{"num_hidden_layers": 15, "hidden_size": 320, "num_attention_heads": 2, "num_key_value_heads": 2, "head_dim": 64, "intermediate_size": 832, "vocab_size": 8192, "hidden_act": "swiglu", "norm": "rmsnorm", "norm_place": "out", "norm_eps": 1e-06, "positions": "rope", "rope_theta": 20700.0, "rope_fraction": 1.0, "qk_norm": true, "attn_scale": 0.125, "bias": "none", "tie_word_embeddings": false, "parallel_block": false, "init": "uniform", "init_std_qkv": 0.0257, "init_std_o": 0.00741, "init_std_up": 0.0257, "init_std_down": 0.00291, "optimizer": "adamw", "learning_rate": 0.00146, "beta1": 0.9, "beta2": 0.98, "weight_decay": 0.0, "lr_head": 0.00789, "max_grad_norm": 1.0, "warmup_steps": 391, "schedule": "wsd", "decay_fraction": 1.0, "decay_shape": "linear", "final_lr_fraction": 0.0, "batch_tokens": [32768, 65536, 131072], "max_seq_len": 512, "doc_mask": false, "train_tokens": 675800000, "max_steps": 8823, "dataset": "wikipedia_en"}
Each number is 500 + 40 x the weight over the matrix's rms, rounded and kept within 0 to 999. Layers, rows and columns count from 0. Numbers have three digits each.

# down: layer 7 MLP down (transposed), 832x320, rms 0.105, rows 796-831, columns 80-159
# gate: layer 7 MLP gate, 832x320, rms 0.107, rows 797-831, columns 80-159
# up: layer 7 MLP up, 832x320, rms 0.109, rows 797-831, columns 80-159
down796:513503498508485543518474513514397460467560490503504469520486440480438490504419455461453388445418511462504495461457521541540486486477449498491540481498515425475460529540490547488467516401537500557531496511445548533454531454500574497477510458
gate797:527486506509588459522527512592556439449438516483448504470526572508493477548488511591531474527499491552487459535485581526517484428485542513514463564505476567496530534539469529560458559459523460601520580493464512472462497455536570459585503540
up797:479530505410463507502509524508496496455517526551519462542542495526582512456416563506460527569497472527556580476489516487537442525465535513486480500500513569509480477527536513506488527498554489453532506482488448532578519493461453479444523526
down797:463492550460497512512470504491603522534433501476521588528466563524489467515552511502484508526551491465498476564485537625511473532464479520469475535528466452489515475494631452490471451397507439455452564458537528512487501429498548469479447447
gate798:467523482557582553479506541428544518535400508514499512518423519502483551534498513564480536509547516512525509494548575476542553465554487554521441455546521563504528463497492469537507505530454413506491512523519531571488487457554516480548473447
up798:488475484459508464521484494529540468508527464521485487463526439490512530485492472557520469504491490523523520422449430471504506493436547500501515479491503415515503465486525475534509442507505451545500459494481415430542468437500538487515491485
down798:563539502455505549429498510529456423479498455521481529537434500520530509491543540496472521487487520514432527458540566532553506512482513469510482491442456518496461540501503524515514482420572484450478503495499530627453527513496503535475462470
gate799:495491474517544437480586532505475528420568466531477494457453542494484466531469510536401499520511486504521537563491610460505465490523510477467454530538511529518540520501426522502466554487493464510490493463538544591532499458504581534509474495
up799:512462507489500499498443473518524482512512450526435573507454482483509461464520505480441551480538466537438506571550492494536473452528478534446478487503517481472494505477515551510483510530541484455531440510517491485581533531497413525485542427
down799:496491556504432444525563470545477474567486576518508507477476425534533489462490517510503397534489493489465442504525469535442499460472514482554480562488468571510519473510461481514497484497483522497553485503495515507482513562458539485471465451
gate800:535513475476527509481500558484479454460504483517478522463487496551462516505450436464579596513456438454538423515545493518539499512461425553511444442554426561510485543470464536513433496433493490531521479513535529558537509511497479417520472486
up800:526430506463506486535495557503524489450498505549516477501501464586526471503429450469546550491547428539481386548428518528497472534477490489482456545552439528480513485509493518499477574509417432500494498517515463474525454494525454505485513546
down800:543481454530503453479466494557427494520443527449499507486465479475498447514493561537510483512447517458519515492486474428480599506480484494526536502515497512488503510527483506525479433538532479453558426569508514522497509457561515497495478494
gate801:480504484533534507576499487589526554497475459441484472467479570467476526530493554531547577554505526495563492520549490528569557519531575578507507514471477479460497503481548484553479542505474511459461520549482573531463509577489465428532493504
up801:556509436496473456555562514601458494479470501478534499477528443500455510515511489497455539441501477421439456569491546504471518527560496441409499519479475478470453492530528603500523515458476543541519484417539542451461474516551558464497475476
down801:535484522520454487498534521489502480535480487538501479542455532523502479500562525454481440497494418513480512510536375515495498534451524506576558496546524517532524493480501438480514504451493486505476503598461494538489546511450508503496501479
gate802:532477489477516559482532482435540578479520493535547493477512486479503507476524451579529482482527522515465472509500540545479522367555596453487396499545434489523564455481491412573466435465495456568543454548524521519540465565442459483521509513
up802:458516473509473523512482497462539444475505528561480541489464474527434467504495505585474412502537563482556450541423457446504492508520524508542439470520462471453573516552486549529473464512502622447503462500485554498541475483490432567481607459
down802:427486534486459485500575503484489465486459431542487475518467575463540556488569544496526523529468488498466515499498483437453453516576434496490466519506532480512467526400522497553474547450433495442495421420511456450488501468482507572511427544
gate803:477474543534524530492546443567492489463512448500442503483536508473447516591477472530497506476481526478421524528568493544468428507562576476507485462433481540495489604500500511572450501507499451568613497492604481508528521503515463512510543527
up803:472545562484514539501420533492487584496536537473475452494545543605469484546516527521513532491457536501581525524463562478514459498499550518493523481508469498471476530472511485459501445517571543443511481480550469471475507541516553565502482486
down803:464527422511538497549495527518511453548445479417494508484466483487584557461461506477514562454488472510506440515490561544508504510542495496510413453492537504462560502487530455487481532514464463552447507520468511515533509505497482508435463435
gate804:530489467511523457458492477506501506536439503567452475473489534479503485489489431510519458462510483596523489452502576541459460522485490447537451465615487593494519497543519565570506444531464488508566507553529429523527544424510531512546535468
up804:490462518523519519493496563541545496548440449447517521533507567424523526473474540504490544513504480472455476506471509487505513442533554492456461604422476560502489506494479466509438561514493512509496489447524491537518524547523511487519539474
down804:518480493496496501534436452427480500475457540543412453473494442527529496551540489476515461504521497551504556482411511500573634528347494532575543398573496427546539483529514478493461468421623499516546532512417493531454482468540489466513513492
gate805:459506558449580620467522455526511555510429470498478552432478543532512532498493542459435536430586482491548500514487557583586516439511509532466473487478528621477538469502548478512463540511469493489571498441521494481520511532559487532547486504
up805:518483568492513444534502408439444548543538480437474526446467495509545566476464497442512445528464503517534493489484440554596494482454447515528490454569435448535471491541503556491489521520509548479532503484545461442514517526486485480492536518
down805:520534463504502525452520499479456491444499510451516554475534533467530545460541520545436514494446506525485479492503537475512572631504507540488496508559481603530460495490465505501489529426524484442499525494517532514498514505482575518411516513
gate806:498435486479507517526598447466550547474484481494465510475564501519549525466495576537439507484543519395495460558453509526543474513524537501516422529517447470529597413514514475550485447488465482517525510478450514585517454459504490465466495527
up806:507577514490511454471426574485444484514525461482560495566491477560490549495528446540535471462421472492421510515506536550466539500498480540505590442475509542468454578549545546484477431503496523494451492499455534491473525497420573515490492491
down806:567508526502495519495513541522470496463515594510544508403463509467497512532486546468474482476560440541505471578480497428485465534477419460522525531478423527487485521471497594437512578502436471494484494544514459540459543524537544488557497497
gate807:447565526513538498528496537498571474450517492541503526470508513513493425464502539611532574463523513498538440573472508435517416472450547456471517498501424482516543479495539496495535494445423449526472465457581556518536477497462469433521605512
up807:498521490490511444570493497504534520429553472553432523478507458413532464445466514486496504644485509517550552448408537451474424383514523562520469571501529504516517433537526577487508462455475457531497531481543518514538422545533464470479534522
down807:489482481582521528548491525560553449423484531439505513518520507441499515422514526521475566461525421482519477515516543490453468488519538525523402537533538526583481519453479452459536401486508464565475445476488538543540510437449544513462457521
gate808:493496371524524537528513418469531460476499481574476504497467503546484404500513468459389487468493508522476458475530561494539527553521584498486490518568518451527489480520567475556530504472453486516467484515491473432451537479404512501460493418
up808:504452517526520488507495505535430501497463476478534468501490527502519520547505545455566492524529440496571532487475392493508564522495499565491409449418481469485526519463524511470500516511516523494497461562464472532490476462547479522521516404
down808:496427422575520546481510516499565479502462501456477566503467613516428411469625483532412520478503492528539513441457519481488524498471506514486450521499446508505507568512536527509528461504501549575511483538496501524540449449494537462546432506
gate809:480407477518505511514554497468495587455466448542418543441510535570508538459521496498437580525508533554518498577499510545460443539456496515554521513514434530503563488515518472464428474485456508565514499468540491539523493472450565513518529476
up809:460523441507516423548536485563494478470471496536521577419470420538511518458549474539424601482486514490498467490497481524468413522528430470494511475499538481504551495478528521469527491523517465559556509510586498512547509635523506496523513491
down809:531433461528452503561540517530506515562451502490486442503539442480483531546477533468566464524473467445498489498564489511439463503523511550497467412506495464517407495544562540428492477530462483449479483454517560483573455494515539491497452518
gate810:488520463557490514501481528492513560481502574488439506482524496475507490566540567512548475531514497439480512513512479508557495493407480480520445473521467485517507475490507530514449535478435378509474446511503525529566509493466477481550520492
up810:462511422459489476566466493576545522477483513495486452463513484452502492550513498509416483472417511492518513458469398450490464456503581474515507500505563526466496491463525490536407501505492409467501471487609514510514468564533543468473588418
down810:480569493497469523472549471468526556493509470451538523551421502486508536511585469513456496461547486477519558551452458542560496498504510534540547492467543531470482473478491477517470476520482475515547487501561478484449483509462521565525531539
gate811:482535464497513449487469501520513478498485455549456539484500545435512545525481521547524517442520534573471425488433465507491451487501541570482506542490481492469502490504462485491431458424638555514472459495501493508570470474500513509447550528
up811:501457499451536454510549492537553465546527443488418536493531537525472562470493553421485473458507582497456476515510471592532443499529552491494530515486522564503531514510491417535487465514531561505548482483552497461513551440522456531511513486
down811:511480523469456547518547491506493461419492508475543497517478473452495515441501497541541502485575452499542532449522517463494402443508529537438416504504441472476472527470461506512518534421452483522521411445453490505502460470553535465476561517
gate812:469487527592543514514558493543527510498457492563462518495504484543555461566454520528471497529467469559470478454557437468579551490558491507460546453488608476510496474499516486588465469502517497461513562521506491512565562501543540460530485478
up812:482534539563458552484521498544563530511420528470487473471557496442541546571405503487518457515444508508490497447581467515563516436504513578532521503493537551493418483526511504520503483497494594485453539479502491500572515490517507465450454493
down812:455551483510451497495479497523574467509481522459447504511512539509533485521506487424489546533427462516534554525510442471512503548513491429535499467476480490515460488443436502495530468503493599484481436474446518545545518419427472472451544537
gate813:532486495498518496480494521518570514527474524478599518478445522488477454538412481483522487542501515554545455492605520529465530483458528548499515456581512495507538527499516477551543523453498534483570525520474548502525535510540474470581483479
up813:492545482517443515552482526465493539494524470477457445472487435508419460513512494587511471500558475581429525459501533539443495481500500521543484501456566522481528515436467509485489501469496493461503486482535526512504511428516511487441534543
down813:469538541556485512550508472468533513513526465507500510475466517531486549594470553461441495469508466464536470548530500444532531542431470509527434503510531487515457534461552490524530489526498558514465448552489528529526479561453452487563477533
gate814:492565545472502504507498555476466554527527534523509471484529544525488443504480548485489525505501531526506400446526507490480425470558510500456475473566420431535551553457524531522494482471536499433527555540465540497502442512475512451493511456
up814:549485524521514538482478565474445454511524512409450498548479461580408542471535517469529424526553519482460497537534428455473479490517443519524501501483480465487508439492488444473538519559489477512484542514510544534426484491483430495471526526
down814:475504507506490457501489484488469469529546520574470458464500471490494548562525492510546467460536572454496421497539470501540490518481480518474486527605498507531478512557495546459515569482487497471473494488506477491434485537471505476494498578
gate815:564499465561503546537491479525516495470527453540507472469500521588435476490511556497469550545469560552468464535534480517518496494551434588529484486503430594530579502575516519556431445481483480535554555470518524485555486525491502596535476472
up815:537532469491527484515522474568495504492448480569488366448581576507486467542577538438508484530443541510532536482499542498449465497457521458452537434505491543547547568521450476618425484540517490494532502504564588453533521432497515542540522455
down815:543495507495504474477535507497569441467563547478516548536534541534471495463537477472501443475550471550487511411578518503482505453555558536448511490443505476489481474514462548538514518473438490526522537470493512520509507489529530491410473435
gate816:536516502528474533532553573508461559460511508533534556478473526534496416522521538454413549507558445570502466453553528522493471520471460521513479492509418520465490434495452473553579483473491492567516540501514497522502503526492483483492501468
up816:528512486550440488562551469545508496479566549473460480506546504566566499514465480530486409500508423490479550504482481512544555482542502506546482496492429533538505473492495517445496528484513514504495559555478517564558467463481560523520450470
down816:442506470466594527494544451476463528552477486492479535512504555499469495497518522529492524473511503553529468430503516431440483534550503495508525488473562577529377550476500486550469538500484484514533533522506526505472527514535496554579515423
gate817:499537496492498494528458596519530494514476525515516445426568559439502558551459508483501534483488504449500456488493617531569476423556497517467501483531552501492469525547512515548444534471505533493461477466553516474508561509487553467477527511
up817:489515483514494616445553462509504555572498563528538556460528488457496452526556541493414476505507553458492494491483450489502512528498467504535569555469529484463511462570502465479489518528525483457491452486481398481452553578491491508502490498
down817:461505546486520490501477587469499481457466490506448501557512518556500480541513473461431475456488435435473526508439622523497544530504575492504524478517533499562544492470484496540531475516535505439561506400439451523578454463428548532513527419
gate818:436477523498491560559548526537540548475511545506452477444551512489437454540426497522586531448519499528482490483540528478590452478491547491591496463496495557541562527454515511545467476489447464551529537508464505488543470531523478541485425433
up818:422552486520490469469554491457477596443498435527502483507524544506518523506460543494446475499553526511559550447484542515502481509484560478498483517491551514514444498541475485480444569489541529482448518517502528493501485550481581497432489472
down818:577491483465566493498473466433462520415577528449479482470543431504501525581514464522532549495459402473537543546468420511499522502448489481482490514534465518529506500505500471455540479478563494494542528482477503559486523492571579548535476449
gate819:483508503479523491520522456435496444453475452491417506418533524468500473493436483450537505463546558475486472482540475513474524527462474554507483437567461545542462512581454485533476487484495491464582525535492579548426485420586483549459451494
up819:471459441493525549502606477481474517535522505454519520512492458547524482456481447502479434438445537502454521526487511536456491422460525555531497463507523449491527497489503491554483461486601559453559466436506517539537493461439545540518443465
down819:569482460547518429513501544512484513448466456488478452519500499589487548574435502478495526514449461487500479513445498471503461455526463489510489560554482532425445545495544486512470580496479450484517533488483487478561498492508501557479509496
gate820:457491573498552537495507509477497523519512516474440501428577453504534553478483514511468490468494524525466463528500530492450517474497476506536584477563461516495528436471460529588511553479461496451518509500527531506461511496523566506504497510
up820:530484482535475499514524605555507522506475536497475469478534542443524448539497471556544533529518453499474472495511467455533504501483454565482436405425532470548485531533508540408457533497526545454489526483521481532453476594409493505474500544
down820:475518457550474491483520461528507491462438465548431492483537464532557507440500529484443517480481490439475475482426504457509506475529554491496473502497549493559505501546491565503511515480519520524476503494475476446412519585506493542507515448
gate821:486520485550488481499450485514584489443537498476454533505544512474444481509436451565514508465505595521512496486556502571520435474576539586504572466509485543486493548478489495565561472448447431532514542502540512456518532587485530462532557473
up821:488457535531471587459510557523494504532381510503474483447494552463463479549521533508497560472489532597482515471491491451484547540486474448424458463464503580477516465500520447491399487537514509524537454479490474572545548452520418457490486474
down821:570471523448490525475504502416481542461530479454528477549530525490491499460523525453503509554485445547470463486513515466508480545500464464467510511490503558523503550502523447549517505426490467455493493471488506527490461469530557442551476508
gate822:466462486547559511516574468535489493463554467490533457420525462542510446511470480443521510529558513487561465447555539523513495461503530523491467449434485478489505489517537530535475558483474472444536568455510486547540504483527507516546483476
up822:499476475555550473499485480462495437496528492520534480465466487521563497515488527486479488503480506477509526498508457475552491491430528526577567453516518562528510511504528507547547432500511544516511471541583538522547504541477532476470531470
down822:498482494462425508527469501518558488515497517506483535502474469519438521541469509506476527460565493513528464525530472473520636528464448492472503553486557483475532493517481513397400507470550463515539524629449444439554505564479462421526494549
gate823:517461519587522505536483519546531523430506553405492610394502537499426461564468508486550569494424476462478449475570439453448550496605545494539495478471536478521494493538495427578447524470570471497544423562450476458577527498564463542548516547
up823:490515498491512464522467502528519544448535441437462549423515449368524491503486515556471584447486490435455460526546489432572539485487498520565483495502581506580493513579510497486468561527466453493501434457541518425503529478440439434470485544
down823:521543484481492461489522453487559454534475595495561493584471505570512483540481464469550429491501484489510524486479534520484477481506500483496479480477500511474494506539455490492491520497476529497481540533474449540431462462518521503581523625
gate824:509443512557530566543478534523541556522475530503493491515525577490561474478420482539506531506493551471478496481537619588464472518514554482527549501501471569436500456477494474573503524512444489536581470457458485515566507524512505550521448470
up824:551526433473474474532514492568485585511509471488509492539510578551444452560493449471457536563511515525561497469564468503475497525436492446470469544524474579551477498600499478511446483482540555473513472438568494472465510489511468503506556494
down824:522505501523511574469498438607505483491574524518509515514500557479546547469513517518469526498555513467477516527504491522528580433453515580527525489504503445489506461496557464476533542431504478553479576549553480461533544472458477446487501458
gate825:479478551465518539449418594511532491492479472545473530530535466485436491482494461482542467442607477520488443491515509506541453503401505525458494555487559480465505554496512472533516464491457488512482486472459554475531496451531571525532538428
up825:545460529540450448451520389431482478479534484464543528465503521528520481453480523488502558493474526544547527484551485500455527514556585501533591510485507520536454542537532496478527516487485472558534507542506522495511476537514526449517638472
down825:520517511471556541507387518520523476515517539579526467519441456482493513534451510512501513548457518500458540522484483473492630450395410458505443504474528450429502476560471531495495500546656562464516467526437509486467468443531452577475459524
gate826:411540498544529472555419521546459479485498510485495439405482510522489480552529511457518505479533482447492455463485491539487473476529602509499514482478437453515505566524486615582518461478555467493510467511567587514523472518475502533571503465
up826:544463439525475562513480541528510492529500522484524430470493508515527542553508529487547506547501570450518463528473504539498439450536498561513519501501510529430540553622402442510468466513481535486579511460490473539503540449485481531470500554
down826:471574451534500460489523465502556560526537523487557494509550557473456480546464519533532529516500539532510489505447470604548519506514501509505553558488453490674450478405481440493505454460464490445475575464436514484508488462429579468469489512
gate827:476498547540535535463533506500481566434494444483516512502550630433511492492479471549478520501499488463513418439558581570551451455540518567482525514485467549553475505465522568515513508515462485535549476447491550512516511502488572539462453487
up827:463473546522486445441388475485546457560506539442499463538580446505466473467507560510468430505465597521537492468450526478436523533518482505486503523568545428496517528441526483490565477521511513458537526471499559550538529466549559537558518471
down827:546500541529516551487417497477532489544508409508531533455459507534491470484515534488475465486503510513528488499490536534539561493424438461538460513464455515486523570479480435507531504544690474527500457502477513526473493540517499571489573476
gate828:414452468547560554540587499479480530486489510544488554456503431454456484448469472516544513477556574443577378417531505474489499454503614562534514393487547499524469473577456508518496498478523525489507500505542553461463497530444532494478449455
up828:527518586517501510437448511481528526463506520464534520543528407528405513537518516516515501553453562567478558508493539448492585522483439464533510527515457459480468529551539479505436506490488451556534501545492368584570517505498464465541503552
down828:516420437523499570483542502544533515499537596487452514483452478487573454462513464393504555494536442416511492501509497529467450540396474543474470480461522567457516583513508416479512540467509548545476545496460471445515539494454526513436570511
gate829:529551452489499462526495501530501498433472572446472485464550483482549492536482482496529432491458498535549493479519468537554505534534502533583473532520499499478474479566567526495525518460532455442461548518449477479501504531435497434477476437
up829:530489481523491512536580521490504566481466505533539561440485474471491501532517528469476513528509505489487529442550558430446520512482491516462488548497476492421471503554468501507492493508492499526567538516518488509546476467517501472475464468
down829:478436573454456509433495487550489494492529523499459548454510523553445481523503527508467448524441548514518505541467511476422581498489457477481564387460592547505524510463505562542436513506539474456518504488460494506509480522458557467583492534
gate830:403490517479498440479535491607498515571518495509540545451560493558469518463445493449557507496490456459489406488523539518546473412492552520490497532446479526477523499504443555543502498481507452513593499412509532476502492529475512514493510478
up830:518446513512483444523468531497494563473576568505414481548449482542458571567457492488487474499482515476539474512478489502519485500528436467466504508493546506474498514471554549567543441519507475457447447532517597484510429534434536460581482499
down830:535568511520520504545549450554544459532558454474496451494439465498461542469475527563526473517449434453509524534492453464464489443515492524541509494478430428486535504540572538516433471496439492551441518530523486527504491477594523452529427471
gate831:485484453468552542466530482541544495460461532456450460471492531526498469479510552549501548485462534470505485574532552568482532546515510448439542537528511554519635479502498483499504579490481501480479578500488511466539540554455467440538513506
up831:490438507509459511558560551479496479525482477503442418502527567486517522426537525496471568462574476410461471522555508483488490537494538480401499547420474504535492440490551545482477492475513476522451478509528520546466545544512510453507529461
down831:556490503531519493510564471446504522490491551457620614483495536510474427527535503503515505491467508504498420494528524471462441496551479507561478515522429540505565511501486477509516455518419525445505535405426469526492492491511415453468479448